{"num_hidden_layers": 10, "hidden_size": 384, "num_attention_heads": 6, "num_key_value_heads": 6, "head_dim": 64, "intermediate_size": 768, "vocab_size": 8192, "hidden_act": "tanh_gelu", "norm": "layernorm", "norm_place": "pre", "norm_eps": 1e-05, "positions": "learned", "qk_norm": false, "attn_scale": 0.125, "bias": "all", "tie_word_embeddings": true, "parallel_block": false, "init": "normal", "init_std_qkv": 0.0354, "init_std_o": 0.0439, "init_std_up": 0.0506, "init_std_down": 0.0506, "optimizer": "muon_hyperball", "learning_rate": 0.00788, "lr_mult_qkv": 0.5, "beta1": 0.95, "lr_head": 0.00481, "warmup_steps": 200, "schedule": "wsd", "decay_fraction": 1.0, "decay_shape": "linear", "final_lr_fraction": 0.05, "batch_tokens": 65536, "max_seq_len": 384, "doc_mask": true, "train_tokens": 473500000, "max_steps": 7226, "dataset": "wikipedia_en"}
Each number is 50 + 12 x the weight over its row's rms, rounded and kept within 0 to 99. Layers, rows and columns count from 0. The size before them is the row's rms in percent of the matrix's.

# layer 3 attention value, 384x384, rms 0.0352, rows 201-255, columns 192-255
101:44 40 20 39 65 47 51 47 60 57 50 48 33 47 61 57 52 56 68 48 56 58 47 46 35 36 35 43 49 33 55 52 55 65 30 59 33 65 74 51 08 47 56 40 43 13 63 54 60 43 65 50 47 38 64 52 35 70 43 48 34 47 55 54
100:37 59 30 49 37 42 57 55 66 20 49 54 54 43 48 31 39 46 49 56 44 37 41 79 35 66 60 49 35 52 61 67 46 42 56 46 52 41 46 58 60 53 59 35 36 70 38 43 56 47 43 40 28 59 54 52 50 66 57 44 42 38 45 42
097:52 56 46 62 62 39 44 66 76 61 64 64 38 49 41 45 31 57 67 53 31 61 68 70 60 52 43 58 36 75 47 55 58 35 54 43 34 44 59 67 64 45 45 64 57 55 44 47 46 33 51 39 33 42 27 53 55 42 70 65 71 38 70 41
101:76 47 42 62 51 27 42 57 40 48 53 54 60 57 43 49 53 32 70 48 60 46 56 59 59 56 51 46 70 51 37 43 45 54 27 53 53 51 32 52 48 61 38 47 37 36 46 51 77 47 52 34 34 44 76 53 66 69 66 37 67 66 57 63
092:47 32 45 59 52 40 50 36 45 40 35 83 56 41 38 49 42 49 43 52 41 40 50 40 54 41 51 67 37 31 65 37 72 45 49 52 49 47 43 38 37 65 61 43 48 66 43 32 33 49 58 55 38 72 26 43 70 39 51 16 43 28 59 35
099:51 58 52 48 49 47 43 64 43 47 54 61 58 42 76 46 31 43 51 73 37 45 40 45 43 73 53 47 43 36 83 63 39 69 39 48 54 43 46 35 70 47 43 32 48 77 33 77 45 46 35 50 42 56 64 60 20 57 59 45 18 22 51 70
100:26 41 59 50 45 47 29 40 64 56 59 52 49 44 32 64 63 47 70 59 35 53 61 60 38 31 72 40 79 43 53 51 46 36 42 38 27 41 64 52 61 46 59 52 67 33 62 63 45 50 42 53 51 49 32 39 55 43 88 79 67 62 52 36
101:39 48 41 50 52 35 35 47 47 64 52 60 67 33 70 39 49 63 61 46 60 45 52 65 66 64 48 50 38 35 61 70 43 52 57 41 36 59 63 39 50 53 51 29 71 56 56 61 46 55 19 50 38 58 47 55 39 44 56 52 26 32 67 44
096:41 71 59 56 46 56 61 43 43 63 42 47 58 55 52 55 43 30 35 43 21 47 54 45 40 54 49 43 82 32 63 61 42 58 38 42 58 52 45 52 61 55 51 66 41 34 51 41 48 44 68 57 67 47 41 58 44 50 36 52 52 58 70 49
105:37 32 31 34 67 37 56 39 51 47 47 74 36 56 78 62 34 41 33 54 68 28 45 47 42 52 35 42 63 42 55 71 54 66 57 49 84 55 58 62 50 50 53 31 46 65 59 67 48 61 59 39 37 51 57 40 66 70 52 43 28 45 59 38
092:52 42 30 71 38 26 24 51 52 48 43 41 42 55 68 61 59 51 41 49 54 47 38 33 54 64 66 62 46 55 61 45 39 45 62 28 65 57 53 46 47 47 68 39 49 41 38 70 54 24 67 37 44 62 47 38 69 20 47 58 53 55 42 58
099:70 29 48 82 50 65 45 60 54 44 64 53 45 51 44 46 55 53 55 42 52 57 34 54 54 50 53 36 35 71 57 59 61 42 58 64 69 54 58 39 57 35 41 61 62 45 54 26 53 46 41 46 56 58 48 53 44 42 41 71 37 67 42 58
096:50 39 37 71 36 58 49 51 37 72 29 57 49 82 48 42 74 26 61 20 40 50 69 54 73 40 22 59 42 63 47 55 42 53 35 41 57 60 51 50 35 57 25 28 54 67 59 60 53 42 55 60 42 71 38 58 49 53 27 35 73 42 56 60
103:32 50 57 22 48 46 46 51 40 54 49 63 53 38 56 45 42 52 39 61 48 53 67 55 70 45 57 63 57 37 58 66 56 49 30 53 52 68 77 27 68 12 38 56 37 45 47 70 53 44 62 28 64 32 63 33 44 19 71 59 47 34 78 50
095:49 61 41 40 46 52 50 67 41 62 44 44 48 57 57 43 55 53 44 46 67 72 40 38 39 43 25 43 49 61 53 70 68 75 67 40 50 45 64 64 63 56 69 58 25 48 45 50 58 40 27 45 53 38 53 50 70 50 57 53 63 49 71 41
099:42 72 50 51 71 31 54 40 35 53 50 22 21 35 34 45 44 61 62 35 29 38 63 66 52 61 60 78 68 68 48 25 67 40 41 45 53 56 29 53 65 42 41 64 52 54 50 49 35 47 60 68 47 41 66 41 61 38 40 52 30 52 54 57
100:67 42 60 32 51 56 50 58 64 59 50 56 38 51 40 44 62 32 46 69 44 65 58 72 47 64 61 40 77 40 37 66 71 48 51 39 63 44 46 51 56 67 62 54 43 63 63 39 37 33 23 34 52 32 53 49 42 89 39 45 54 53 46 53
100:44 53 40 44 22 16 66 46 44 65 53 46 35 51 60 77 49 61 46 55 64 27 44 32 44 62 56 76 48 68 52 55 48 66 38 57 43 48 59 58 56 55 52 39 32 34 76 43 37 30 46 53 50 24 52 41 41 67 52 54 65 67 46 45
104:60 64 40 47 61 50 55 66 45 40 33 41 29 51 73 39 40 33 43 53 49 64 53 41 60 46 69 39 50 39 72 51 61 59 49 49 45 42 31 65 60 42 54 47 44 62 45 55 57 42 60 63 53 44 54 55 42 56 57 42 69 49 62 53
101:35 52 49 63 53 69 46 70 69 56 57 32 72 36 39 57 33 41 52 54 45 82 52 47 63 41 51 51 45 37 41 52 48 41 46 37 36 65 54 23 43 37 32 56 64 50 38 49 49 50 36 50 73 52 35 33 54 80 48 61 46 55 64 58
094:44 64 40 39 46 49 55 35 42 37 32 58 75 48 57 44 52 51 69 41 47 49 46 59 46 54 50 50 72 74 57 63 34 56 54 67 49 39 50 36 25 43 89 59 44 45 45 66 36 48 91 49 64 31 60 47 54 62 39 63 51 49 29 51
097:43 60 49 40 78 48 40 44 57 44 64 56 33 60 55 29 54 67 53 58 39 37 50 52 46 70 44 75 72 55 44 36 54 27 30 50 61 63 65 58 28 28 35 63 59 35 75 39 66 65 36 55 25 55 53 36 56 53 42 47 53 41 34 45
098:37 73 44 42 49 45 35 67 44 58 28 50 39 62 43 37 31 35 79 67 46 58 58 54 63 30 56 41 52 41 56 56 46 47 61 49 48 77 63 48 50 30 37 54 38 26 59 63 48 41 47 60 64 37 51 57 53 45 50 34 63 70 50 38
103:49 47 54 41 49 50 41 37 40 69 54 48 52 48 68 53 44 55 38 47 52 55 44 33 42 63 50 56 59 46 39 58 41 49 39 35 54 47 62 37 60 77 51 36 59 41 35 53 40 54 62 50 45 51 63 53 50 78 46 67 31 31 30 34
099:53 62 68 67 53 33 47 53 39 42 60 58 32 52 50 50 48 38 53 32 33 58 50 45 63 43 38 55 21 45 56 26 36 49 43 34 43 44 74 47 39 41 53 36 50 44 55 73 40 75 36 60 46 54 60 43 44 60 42 57 43 58 34 50
102:67 38 69 42 43 57 38 66 49 44 60 25 41 51 53 34 52 39 50 50 29 63 52 62 37 40 54 58 72 36 45 49 56 50 63 49 42 38 57 50 61 20 53 32 65 56 67 29 62 35 63 57 72 41 71 36 63 59 41 62 48 54 44 49
102:54 30 57 50 48 31 54 65 48 50 54 60 62 59 39 51 47 70 77 47 40 55 50 39 50 55 66 46 38 78 63 54 47 49 40 79 44 40 49 68 37 45 49 74 50 48 53 46 46 49 56 42 53 37 52 70 33 39 54 63 51 51 46 69
101:55 36 43 60 58 56 48 49 46 40 60 46 32 45 57 38 74 49 37 55 48 47 62 55 46 61 62 33 38 52 53 46 55 58 69 56 38 39 66 48 70 61 54 52 39 81 52 60 42 20 43 53 44 50 52 64 49 57 60 33 50 48 64 42
102:38 54 28 43 66 55 44 53 60 68 35 48 40 44 50 50 65 48 40 50 55 60 46 52 46 57 69 51 43 24 46 66 49 14 25 28 43 53 57 57 55 29 62 61 43 43 64 55 40 38 55 55 30 39 61 48 54 47 42 72 30 72 41 55
098:46 28 28 63 43 35 65 52 57 40 31 38 58 50 59 38 41 72 71 54 38 66 65 46 58 64 45 44 27 61 52 62 73 37 35 72 44 48 52 44 53 41 68 49 67 36 57 48 59 66 52 50 38 38 61 36 34 62 42 52 40 45 42 52
100:32 35 50 38 65 26 72 37 50 52 49 73 61 59 57 49 37 73 50 43 54 63 39 62 47 25 66 54 46 45 71 45 57 54 47 60 56 53 64 55 32 51 64 58 45 68 49 69 49 48 39 47 55 50 34 63 47 57 53 45 75 42 60 58
099:36 42 25 57 64 31 53 42 58 59 39 44 60 37 78 44 29 66 44 49 49 19 56 45 73 60 38 58 49 51 58 45 56 41 30 51 64 63 33 60 35 45 42 58 54 45 69 49 55 44 45 38 45 52 46 54 39 45 57 47 61 48 29 25
098:52 52 38 52 42 66 23 88 60 59 45 43 50 64 47 73 52 39 49 51 35 41 57 77 51 54 34 45 40 56 51 48 57 28 73 45 42 46 42 62 56 49 31 69 64 48 68 46 53 55 33 38 51 73 41 43 43 61 54 50 47 59 51 39
100:21 34 45 49 84 49 62 50 38 73 50 57 52 44 62 73 45 59 74 53 54 37 52 42 35 54 44 49 45 49 59 72 59 53 44 44 60 57 56 72 34 69 39 54 66 55 52 72 46 55 63 54 41 81 71 35 52 62 54 63 42 52 71 32
104:48 66 52 60 48 60 60 55 42 54 45 44 46 53 49 43 35 48 60 56 40 48 53 67 58 25 37 49 51 71 17 65 33 34 61 77 51 74 62 50 51 31 54 46 49 49 33 21 67 47 51 59 43 58 49 45 40 50 55 46 30 37 46 58
101:48 58 65 42 79 62 28 41 33 07 55 44 34 56 41 56 34 37 55 76 47 68 43 65 34 41 39 42 39 53 62 45 32 42 58 63 59 49 48 70 56 45 51 14 41 57 36 61 42 54 49 36 59 39 39 55 47 58 46 37 47 50 55 23
102:55 60 66 26 36 51 39 54 64 32 54 40 54 59 46 39 58 60 56 62 33 48 70 53 59 66 69 47 53 55 62 50 68 42 37 38 57 66 44 75 62 46 47 53 48 34 63 65 50 48 32 49 50 45 65 55 57 55 45 46 41 33 62 52
096:48 55 62 47 26 51 71 42 65 53 47 66 36 48 40 34 58 42 58 57 84 50 44 56 52 52 38 65 42 63 47 37 31 31 77 30 45 55 72 42 55 33 59 30 45 72 67 54 54 37 32 35 51 66 47 40 48 32 53 42 52 64 55 43
099:72 62 53 42 40 43 37 31 49 49 36 56 86 65 68 57 54 46 41 70 53 51 35 52 32 54 21 66 61 49 44 41 44 46 63 33 58 59 52 56 62 51 54 34 63 22 51 39 60 45 56 53 44 44 38 55 40 36 29 43 58 61 36 60
098:49 58 58 43 55 44 62 50 36 54 59 48 39 56 70 48 39 56 58 66 62 64 60 34 57 64 71 42 14 74 57 32 36 51 29 44 58 56 63 42 55 41 56 43 65 45 58 53 37 43 67 75 32 62 65 37 66 43 45 59 55 47 51 19
098:65 43 38 43 65 54 68 30 52 61 57 51 40 44 54 55 48 36 56 67 44 48 39 49 43 30 34 35 63 74 44 55 55 63 46 33 52 34 47 69 44 35 65 54 55 30 68 47 63 29 67 64 39 56 41 44 39 58 44 58 65 82 40 56
091:42 45 60 59 46 35 56 65 62 55 20 23 44 46 43 42 34 68 61 44 54 29 22 40 38 60 39 43 56 19 54 54 44 24 59 68 49 43 63 63 43 48 55 54 44 45 23 32 63 69 48 49 47 48 58 56 63 51 36 48 47 55 58 44
102:48 45 40 38 53 36 44 39 47 64 43 54 57 82 60 62 55 53 13 35 59 31 35 57 40 67 38 44 53 44 55 70 33 35 54 71 46 45 47 55 45 62 46 52 37 57 68 44 47 57 61 51 67 57 49 68 27 53 34 42 54 67 44 56
101:44 41 49 33 41 46 49 43 52 45 65 45 48 41 35 47 58 56 63 40 57 40 49 36 63 46 42 51 49 39 70 45 48 34 47 55 51 70 64 52 45 71 14 42 53 61 47 45 54 38 53 50 38 71 41 55 37 58 23 53 52 39 44 47
093:55 42 58 44 47 41 28 62 28 51 74 52 64 50 46 40 57 60 48 48 54 44 54 47 26 51 61 45 54 43 50 57 64 64 47 24 53 65 61 35 39 72 36 63 65 75 60 44 55 47 49 66 48 53 38 36 30 59 45 36 46 67 29 39
100:15 50 56 44 52 48 34 34 45 55 68 49 53 61 51 51 41 43 23 32 61 55 65 43 47 60 45 34 50 68 45 58 30 75 65 83 56 42 73 54 64 66 49 43 79 45 65 51 58 25 46 56 42 44 53 68 44 50 39 44 53 38 27 64
094:55 57 56 41 42 28 45 66 41 34 42 55 50 53 29 48 54 50 56 59 69 60 61 43 52 56 67 71 43 32 58 68 47 65 49 55 55 35 64 52 38 54 56 50 35 33 41 27 56 59 38 56 52 65 38 42 38 55 44 76 45 37 58 67
087:51 54 57 61 51 58 52 42 40 46 46 57 29 42 50 63 45 59 55 60 66 34 70 52 67 53 32 48 37 32 30 46 35 64 38 28 50 50 54 48 44 71 42 49 42 46 34 45 46 47 49 39 60 51 58 43 51 52 35 43 32 73 52 41
098:54 40 39 57 43 45 46 46 52 16 52 50 42 57 55 32 44 28 54 44 54 55 76 54 53 32 43 50 71 47 44 35 47 27 52 38 41 27 44 44 41 43 60 61 48 41 78 39 51 55 36 67 52 44 42 62 58 54 27 57 86 62 48 46
090:54 40 70 60 33 47 77 26 73 53 54 48 39 66 39 62 72 41 39 55 66 44 64 60 40 54 35 54 63 40 63 60 54 45 61 33 62 46 65 50 38 53 50 60 52 37 42 34 57 53 39 44 55 45 47 38 65 52 64 48 28 44 46 34
095:45 31 49 49 62 59 30 40 39 49 50 62 41 54 51 46 68 59 35 50 47 65 35 30 45 51 20 65 40 31 31 35 68 53 54 66 77 55 49 20 25 49 37 32 56 48 64 55 57 36 61 56 28 57 41 54 64 47 49 43 54 25 37 60
098:40 69 49 49 38 57 37 55 37 40 61 44 42 52 33 45 51 50 52 56 51 30 36 41 60 46 30 19 50 58 63 24 33 19 28 55 35 63 48 46 56 49 53 50 63 50 30 50 76 55 54 45 62 61 42 56 34 44 36 71 58 54 48 36
097:37 57 34 21 49 58 49 41 45 39 64 47 61 61 65 63 68 52 43 51 45 47 64 62 48 54 73 34 69 53 65 46 52 56 47 63 67 46 65 49 42 55 76 48 55 47 26 72 21 69 58 34 49 53 66 44 36 45 47 60 50 35 50 61
097:49 51 60 80 50 69 27 37 49 64 55 65 48 63 35 65 76 34 34 58 70 63 69 64 62 35 39 48 47 25 35 67 43 51 39 60 46 55 55 57 68 40 55 41 58 30 48 48 46 47 48 57 39 65 46 45 53 78 55 51 26 50 82 37
098:70 42 24 53 43 57 53 36 43 67 56 48 42 34 58 21 44 43 52 25 49 42 57 68 64 33 36 64 44 45 52 49 40 27 75 36 61 41 42 44 46 44 76 60 33 46 54 66 61 47 75 55 37 48 55 41 52 60 67 66 52 41 64 55
# layer 3 attention output (transposed), 384x384, rms 0.0439, rows 201-254, columns 192-255
107:47 46 36 38 32 32 40 54 48 61 56 43 61 62 50 51 30 39 40 44 39 50 31 39 62 54 59 54 48 74 49 48 49 45 75 38 58 35 39 57 68 53 45 68 60 36 36 66 33 62 16 44 36 73 43 54 50 31 47 51 53 56 52 57
105:61 34 46 52 47 56 26 40 42 61 39 46 18 53 48 58 59 42 65 35 36 63 63 28 55 33 31 46 42 52 68 56 40 39 61 48 33 58 57 56 45 56 33 37 67 36 75 71 36 53 61 44 69 53 62 33 32 48 38 71 59 43 36 66
104:58 50 57 43 46 62 67 51 50 41 58 39 57 58 60 55 79 57 42 53 51 49 49 43 50 53 50 27 55 16 54 56 34 64 41 44 77 44 40 36 61 65 79 43 44 73 48 61 55 48 38 66 60 45 53 42 73 50 37 26 28 55 35 64
101:41 39 63 39 52 50 42 31 43 44 53 68 25 49 49 37 62 63 32 41 47 68 59 37 52 39 46 42 47 33 76 62 48 54 72 60 48 44 81 52 39 49 58 47 63 87 42 49 42 52 40 55 58 58 45 48 55 42 64 60 26 47 49 55
101:72 45 73 42 57 65 64 57 55 67 62 53 37 57 49 38 62 47 49 61 60 81 53 66 39 48 42 58 52 51 46 74 43 71 43 48 35 65 47 32 48 38 39 56 45 17 51 57 53 42 42 43 39 54 72 54 37 79 52 44 41 58 39 72
103:54 30 47 56 48 44 52 51 57 45 27 47 58 54 29 59 59 54 49 40 56 75 52 65 44 42 25 40 29 59 45 54 67 36 72 51 10 34 40 69 41 56 77 38 40 30 62 45 39 47 63 50 48 42 37 49 73 64 19 68 69 48 62 18
100:47 43 39 46 49 60 52 48 59 55 54 30 43 64 54 44 39 48 43 50 64 33 39 49 52 40 23 63 39 41 54 45 46 56 69 51 62 53 43 39 55 42 58 38 38 65 46 52 62 44 59 47 56 58 66 65 55 42 54 53 49 37 57 52
104:48 56 68 53 63 61 60 66 49 36 44 33 57 60 25 39 33 48 45 40 44 52 66 39 58 67 66 42 63 67 48 39 42 29 35 51 68 63 44 52 54 53 56 52 55 52 34 43 39 48 66 55 44 35 46 43 51 62 50 47 63 43 43 56
106:62 37 29 50 52 36 35 49 60 36 76 55 53 19 53 54 58 63 64 52 86 54 54 35 54 55 45 42 41 58 47 38 54 40 63 53 39 43 31 72 38 45 40 40 48 64 47 50 59 47 41 43 57 67 43 59 61 51 41 46 45 58 29 54
111:59 39 48 68 33 51 38 71 66 52 59 30 74 41 35 39 76 39 57 34 52 78 49 51 66 29 65 60 28 47 61 45 35 35 49 62 40 47 42 49 55 21 51 65 52 37 30 40 51 49 43 56 65 49 58 51 49 34 50 70 41 51 47 47
103:44 50 57 49 66 65 73 59 63 46 38 44 63 57 31 48 40 56 53 55 48 54 55 52 55 51 58 51 45 45 21 71 62 51 51 76 51 36 32 36 45 44 41 69 59 66 66 32 49 62 59 52 48 46 57 53 36 76 46 41 52 51 63 34
110:25 69 59 37 54 43 51 63 53 62 47 47 51 38 31 53 60 48 50 45 52 55 44 64 47 51 31 65 58 45 49 37 30 75 45 50 32 48 43 42 52 62 66 52 50 69 29 60 39 41 65 72 55 47 41 41 58 43 53 36 59 48 46 40
104:52 43 66 54 61 55 37 31 52 48 97 49 43 13 65 46 43 61 47 75 45 56 42 54 51 35 72 59 63 32 54 59 77 48 43 63 44 50 63 45 68 59 75 64 50 38 60 14 49 51 53 44 48 38 68 47 29 36 63 62 33 51 55 54
107:85 37 54 64 41 48 51 36 49 43 46 33 52 39 53 33 59 53 67 60 57 51 51 48 49 50 51 36 54 68 62 51 39 49 74 40 50 30 31 62 45 84 72 44 62 42 74 47 38 31 37 58 38 70 40 44 55 62 43 50 43 30 24 41
103:38 36 51 40 45 56 48 36 65 32 70 53 24 56 56 59 45 51 55 50 51 36 52 68 55 71 64 53 57 43 51 40 58 46 64 54 38 63 68 44 43 57 63 39 60 48 51 56 51 63 67 58 56 57 65 49 32 48 52 50 38 60 33 59
099:36 34 42 56 25 41 45 63 44 51 59 56 52 53 49 46 55 41 50 64 71 51 36 37 53 53 53 33 36 45 62 70 45 57 57 51 45 38 68 63 31 58 54 40 30 60 60 29 69 58 50 31 50 53 47 33 55 51 49 57 73 52 61 50
109:42 48 44 63 51 61 46 34 38 44 53 52 56 60 68 47 39 68 45 24 54 35 45 38 34 38 39 54 41 72 51 38 50 46 52 56 39 45 61 68 46 49 50 43 40 58 41 58 65 44 70 67 61 61 39 38 45 61 56 50 47 53 49 45
106:50 39 68 50 45 84 35 50 43 37 36 33 52 46 37 27 63 50 45 38 45 65 49 58 56 47 48 24 55 51 52 54 50 38 65 45 60 52 64 51 60 65 53 72 69 57 51 61 55 51 62 54 41 73 51 69 53 35 71 44 33 34 63 49
111:30 44 62 52 43 42 43 32 50 55 57 46 66 57 37 89 46 64 46 27 40 53 63 50 42 62 41 53 66 56 41 55 51 56 30 56 64 46 63 47 47 46 45 65 56 40 50 44 49 60 60 68 57 46 39 61 48 48 37 59 48 50 58 42
106:52 32 66 46 41 21 50 40 28 48 47 59 36 60 76 39 61 56 47 42 36 39 55 50 43 68 29 44 53 46 48 44 58 52 52 60 49 34 51 65 71 41 43 41 34 37 56 70 23 57 42 59 30 46 36 60 57 49 38 35 53 41 55 46
097:36 50 72 78 58 50 61 89 56 60 81 54 51 48 53 50 37 59 58 52 58 63 74 40 68 56 58 43 36 28 33 41 37 40 50 56 63 78 41 59 68 57 28 44 31 53 56 36 62 66 41 39 47 63 53 43 62 46 53 53 51 60 65 39
109:65 43 51 50 17 55 48 44 55 55 42 45 56 53 45 56 39 30 71 42 56 46 35 59 57 38 41 35 38 40 46 67 52 63 45 51 42 38 34 59 55 87 59 39 56 56 28 58 34 48 41 33 52 43 32 41 36 46 65 48 58 53 71 44
100:61 33 53 58 38 35 57 24 58 58 72 43 64 50 75 74 45 69 29 38 49 30 51 61 62 84 37 26 42 66 61 47 46 57 41 52 50 40 63 59 19 46 53 52 45 65 57 42 51 33 45 34 43 67 38 47 52 48 60 55 38 20 61 57
102:48 42 55 49 60 46 57 42 59 43 50 47 60 46 36 36 49 26 87 47 49 64 54 60 41 58 70 38 50 61 52 41 55 39 81 56 44 64 50 59 46 55 55 58 50 58 51 45 69 27 47 58 53 28 36 57 45 25 50 45 64 59 68 60
105:55 30 49 34 56 70 56 65 50 56 50 23 39 30 47 71 53 52 77 58 49 41 50 69 42 60 51 47 54 62 49 67 56 18 51 54 38 57 48 32 51 65 53 08 35 51 61 37 44 38 42 46 57 28 34 40 60 44 56 42 54 55 65 57
107:35 59 43 65 35 24 62 39 34 56 35 58 44 65 55 87 42 52 49 49 70 34 54 44 49 54 56 42 37 53 56 58 47 82 49 54 44 52 31 52 36 77 61 46 32 67 34 85 57 58 61 54 39 64 33 64 40 34 65 52 53 52 59 49
106:39 80 47 55 41 52 49 46 31 56 43 38 50 46 36 30 46 36 36 50 72 37 64 55 63 44 25 52 44 43 45 65 74 83 48 37 51 57 37 53 53 77 54 27 56 60 45 45 54 47 54 56 37 60 46 46 43 62 22 38 53 55 54 54
104:44 42 60 47 35 54 25 53 44 44 50 54 49 60 50 67 58 61 55 56 44 38 63 60 34 56 45 64 41 53 45 50 41 59 48 20 41 68 38 50 50 52 46 54 38 16 47 44 39 61 37 59 20 48 47 30 44 57 55 62 57 52 38 36
114:55 52 51 49 33 38 56 58 48 38 60 45 38 72 60 48 69 38 41 67 57 39 50 58 39 62 52 55 69 62 58 43 70 64 69 67 47 48 30 47 64 55 34 39 56 42 21 65 59 53 48 54 58 60 39 49 28 37 65 40 80 48 56 45
106:57 61 51 58 47 66 42 42 30 73 55 63 38 49 41 43 60 69 37 38 64 51 43 73 48 39 47 69 51 51 53 53 46 61 72 26 60 50 70 44 45 48 25 42 40 57 49 43 46 41 36 55 54 57 51 42 63 56 44 43 33 48 54 52
104:68 76 45 57 37 60 37 50 50 54 41 61 50 46 49 33 76 46 51 57 48 31 45 45 54 79 46 39 56 63 29 52 41 61 58 44 39 56 62 46 69 34 45 62 66 43 55 41 48 64 62 44 58 61 55 38 63 48 38 44 28 47 32 49
099:58 70 55 52 35 63 46 58 38 72 48 67 39 56 53 65 67 48 69 60 62 69 64 43 45 42 65 36 45 75 34 46 45 46 67 56 53 46 48 24 66 52 57 61 55 40 37 53 61 49 44 62 50 54 46 32 51 51 32 53 30 42 68 69
102:80 46 51 49 65 32 64 46 56 36 53 65 59 46 59 25 48 70 50 49 58 48 43 57 60 51 70 39 49 52 36 38 50 84 48 70 40 53 53 33 48 49 68 41 33 63 45 70 45 55 48 59 55 40 50 53 47 53 39 67 51 50 56 49
100:72 42 59 44 34 46 49 41 47 33 62 50 28 54 58 45 54 39 33 38 45 68 52 57 54 51 50 69 55 35 38 38 39 37 76 34 38 42 45 24 67 35 50 48 32 39 40 48 66 56 33 50 44 29 33 64 65 54 27 46 51 42 47 61
107:36 51 32 32 57 42 41 33 44 42 57 38 45 39 52 69 64 40 46 59 52 50 48 43 52 66 75 39 69 51 69 40 28 63 45 22 48 60 45 50 47 59 47 49 57 51 82 59 23 51 50 49 48 31 46 62 78 38 59 43 54 48 58 43
100:29 37 56 69 43 49 59 81 68 65 63 63 62 55 46 65 46 74 43 32 43 22 54 49 69 59 43 56 58 25 55 53 63 66 45 37 34 49 49 37 46 48 37 72 51 59 74 39 33 34 50 56 76 64 64 47 58 36 55 68 51 50 70 94
103:28 68 47 73 55 64 49 47 50 51 36 56 57 51 53 54 39 57 57 33 64 33 39 53 37 32 24 52 56 54 39 53 54 45 54 68 42 43 57 38 23 59 46 46 54 54 48 63 34 68 52 57 69 61 28 40 49 53 48 65 61 72 42 56
102:43 46 28 44 57 26 41 60 61 48 49 55 57 27 56 60 54 55 37 59 32 45 46 66 50 59 66 29 38 30 47 62 53 61 44 62 53 49 38 38 46 50 52 54 57 46 31 44 48 57 39 51 58 49 43 46 73 45 48 54 43 48 58 63
098:36 35 47 35 57 72 36 74 72 47 55 49 33 53 59 56 47 39 58 28 58 50 70 42 59 58 74 15 65 69 61 56 54 49 20 51 46 30 43 36 41 50 41 55 45 61 54 57 39 48 50 55 53 40 40 34 66 50 57 49 40 45 52 42
105:34 71 33 44 31 60 45 46 52 62 31 57 64 38 59 63 50 42 42 57 40 30 37 55 54 49 53 47 77 31 42 38 60 44 65 50 50 22 36 57 59 37 42 61 37 34 17 42 53 40 34 43 67 50 29 67 48 76 51 50 49 53 37 70
101:41 55 61 65 32 41 21 69 43 40 61 65 47 53 35 56 53 54 45 47 40 53 49 58 57 73 67 52 29 40 62 42 62 27 50 44 39 47 60 49 43 61 41 48 48 62 34 65 43 65 50 43 39 48 59 46 61 58 56 34 48 38 61 57
096:70 47 43 46 75 48 51 28 39 35 73 58 67 61 61 45 48 42 43 68 41 61 70 54 66 54 59 44 55 50 48 61 36 79 57 54 50 49 51 16 55 69 50 60 52 47 79 57 33 39 55 50 57 49 31 58 43 52 51 54 30 45 37 23
106:47 43 59 44 43 49 50 72 65 42 68 45 33 26 47 30 59 59 58 74 47 56 39 43 52 44 74 54 40 60 54 42 69 56 45 34 63 65 41 59 55 30 59 64 46 38 36 46 51 53 47 50 57 52 35 45 62 56 54 52 42 46 60 48
107:58 49 54 44 58 55 51 48 59 57 51 48 46 44 69 61 56 74 37 63 48 63 64 62 42 49 61 56 67 67 35 52 59 46 63 58 45 42 61 44 58 39 54 45 56 41 51 48 48 52 44 46 50 52 49 49 55 59 61 56 30 64 44 68
096:48 62 41 55 47 43 39 36 68 70 29 39 30 44 62 34 52 46 44 43 52 54 53 50 69 65 46 44 53 37 57 39 40 45 65 59 37 37 46 46 47 24 61 37 38 30 30 51 27 64 55 29 75 54 42 90 64 29 64 71 47 57 67 37
108:85 40 39 34 40 62 46 70 66 45 27 49 60 45 42 46 69 45 45 55 40 52 53 37 56 39 61 65 58 44 51 52 59 26 29 30 51 47 52 44 35 44 61 72 18 36 54 39 56 66 70 36 47 56 52 51 56 52 72 36 61 45 78 40
102:42 52 55 60 67 71 61 45 42 51 71 43 66 43 43 63 45 43 64 30 37 49 44 47 48 67 39 45 52 56 49 33 46 52 53 27 53 72 40 50 59 62 65 56 65 48 36 53 42 33 58 39 34 33 63 54 56 39 57 40 44 51 56 51
090:42 50 54 49 60 46 63 58 49 53 62 45 48 30 47 28 62 53 50 22 42 63 38 53 36 27 69 60 53 59 51 64 49 63 50 48 54 48 47 41 70 45 74 46 28 56 54 55 54 46 37 61 39 38 41 41 58 44 67 58 65 37 46 51
108:56 57 69 48 59 30 63 40 50 72 55 48 59 34 41 74 43 73 48 59 39 65 29 51 64 53 45 39 32 63 58 38 44 69 42 49 44 50 67 55 50 55 50 48 45 57 31 47 47 61 38 37 48 55 55 35 46 40 75 42 31 41 41 42
095:72 55 27 26 73 41 40 34 28 46 37 45 47 40 58 30 42 59 61 63 39 48 65 47 44 53 56 48 44 63 36 40 62 50 66 51 34 36 61 56 44 39 51 22 41 59 59 67 61 59 73 41 37 53 68 58 56 46 41 60 44 46 67 74
099:48 55 43 57 44 35 65 50 43 55 31 41 47 26 42 67 50 51 50 58 56 44 52 65 68 54 62 42 49 67 59 48 25 51 56 29 23 33 65 57 64 33 65 59 46 69 51 49 55 60 56 49 68 30 57 57 49 44 65 79 43 62 51 42
104:74 48 47 47 77 39 64 45 56 48 56 61 52 38 73 43 45 58 36 48 33 84 59 61 51 64 51 59 51 75 46 63 62 66 49 42 65 41 43 37 28 45 34 36 49 45 49 47 37 40 55 36 50 28 46 49 57 57 42 38 35 51 67 54
102:65 72 55 61 50 42 41 52 42 48 50 67 54 43 44 45 30 52 61 51 60 48 62 42 31 43 42 72 34 52 19 49 65 35 38 43 60 52 30 47 45 43 32 68 59 55 52 34 59 37 36 68 18 43 44 56 68 60 20 46 55 68 64 50
103:25 35 26 37 60 46 65 64 42 52 61 36 55 56 46 39 34 67 65 43 42 46 43 39 30 57 77 44 38 52 58 49 61 65 45 50 47 54 55 37 55 57 51 74 38 57 54 68 53 33 37 46 60 40 61 43 38 46 54 48 72 39 37 57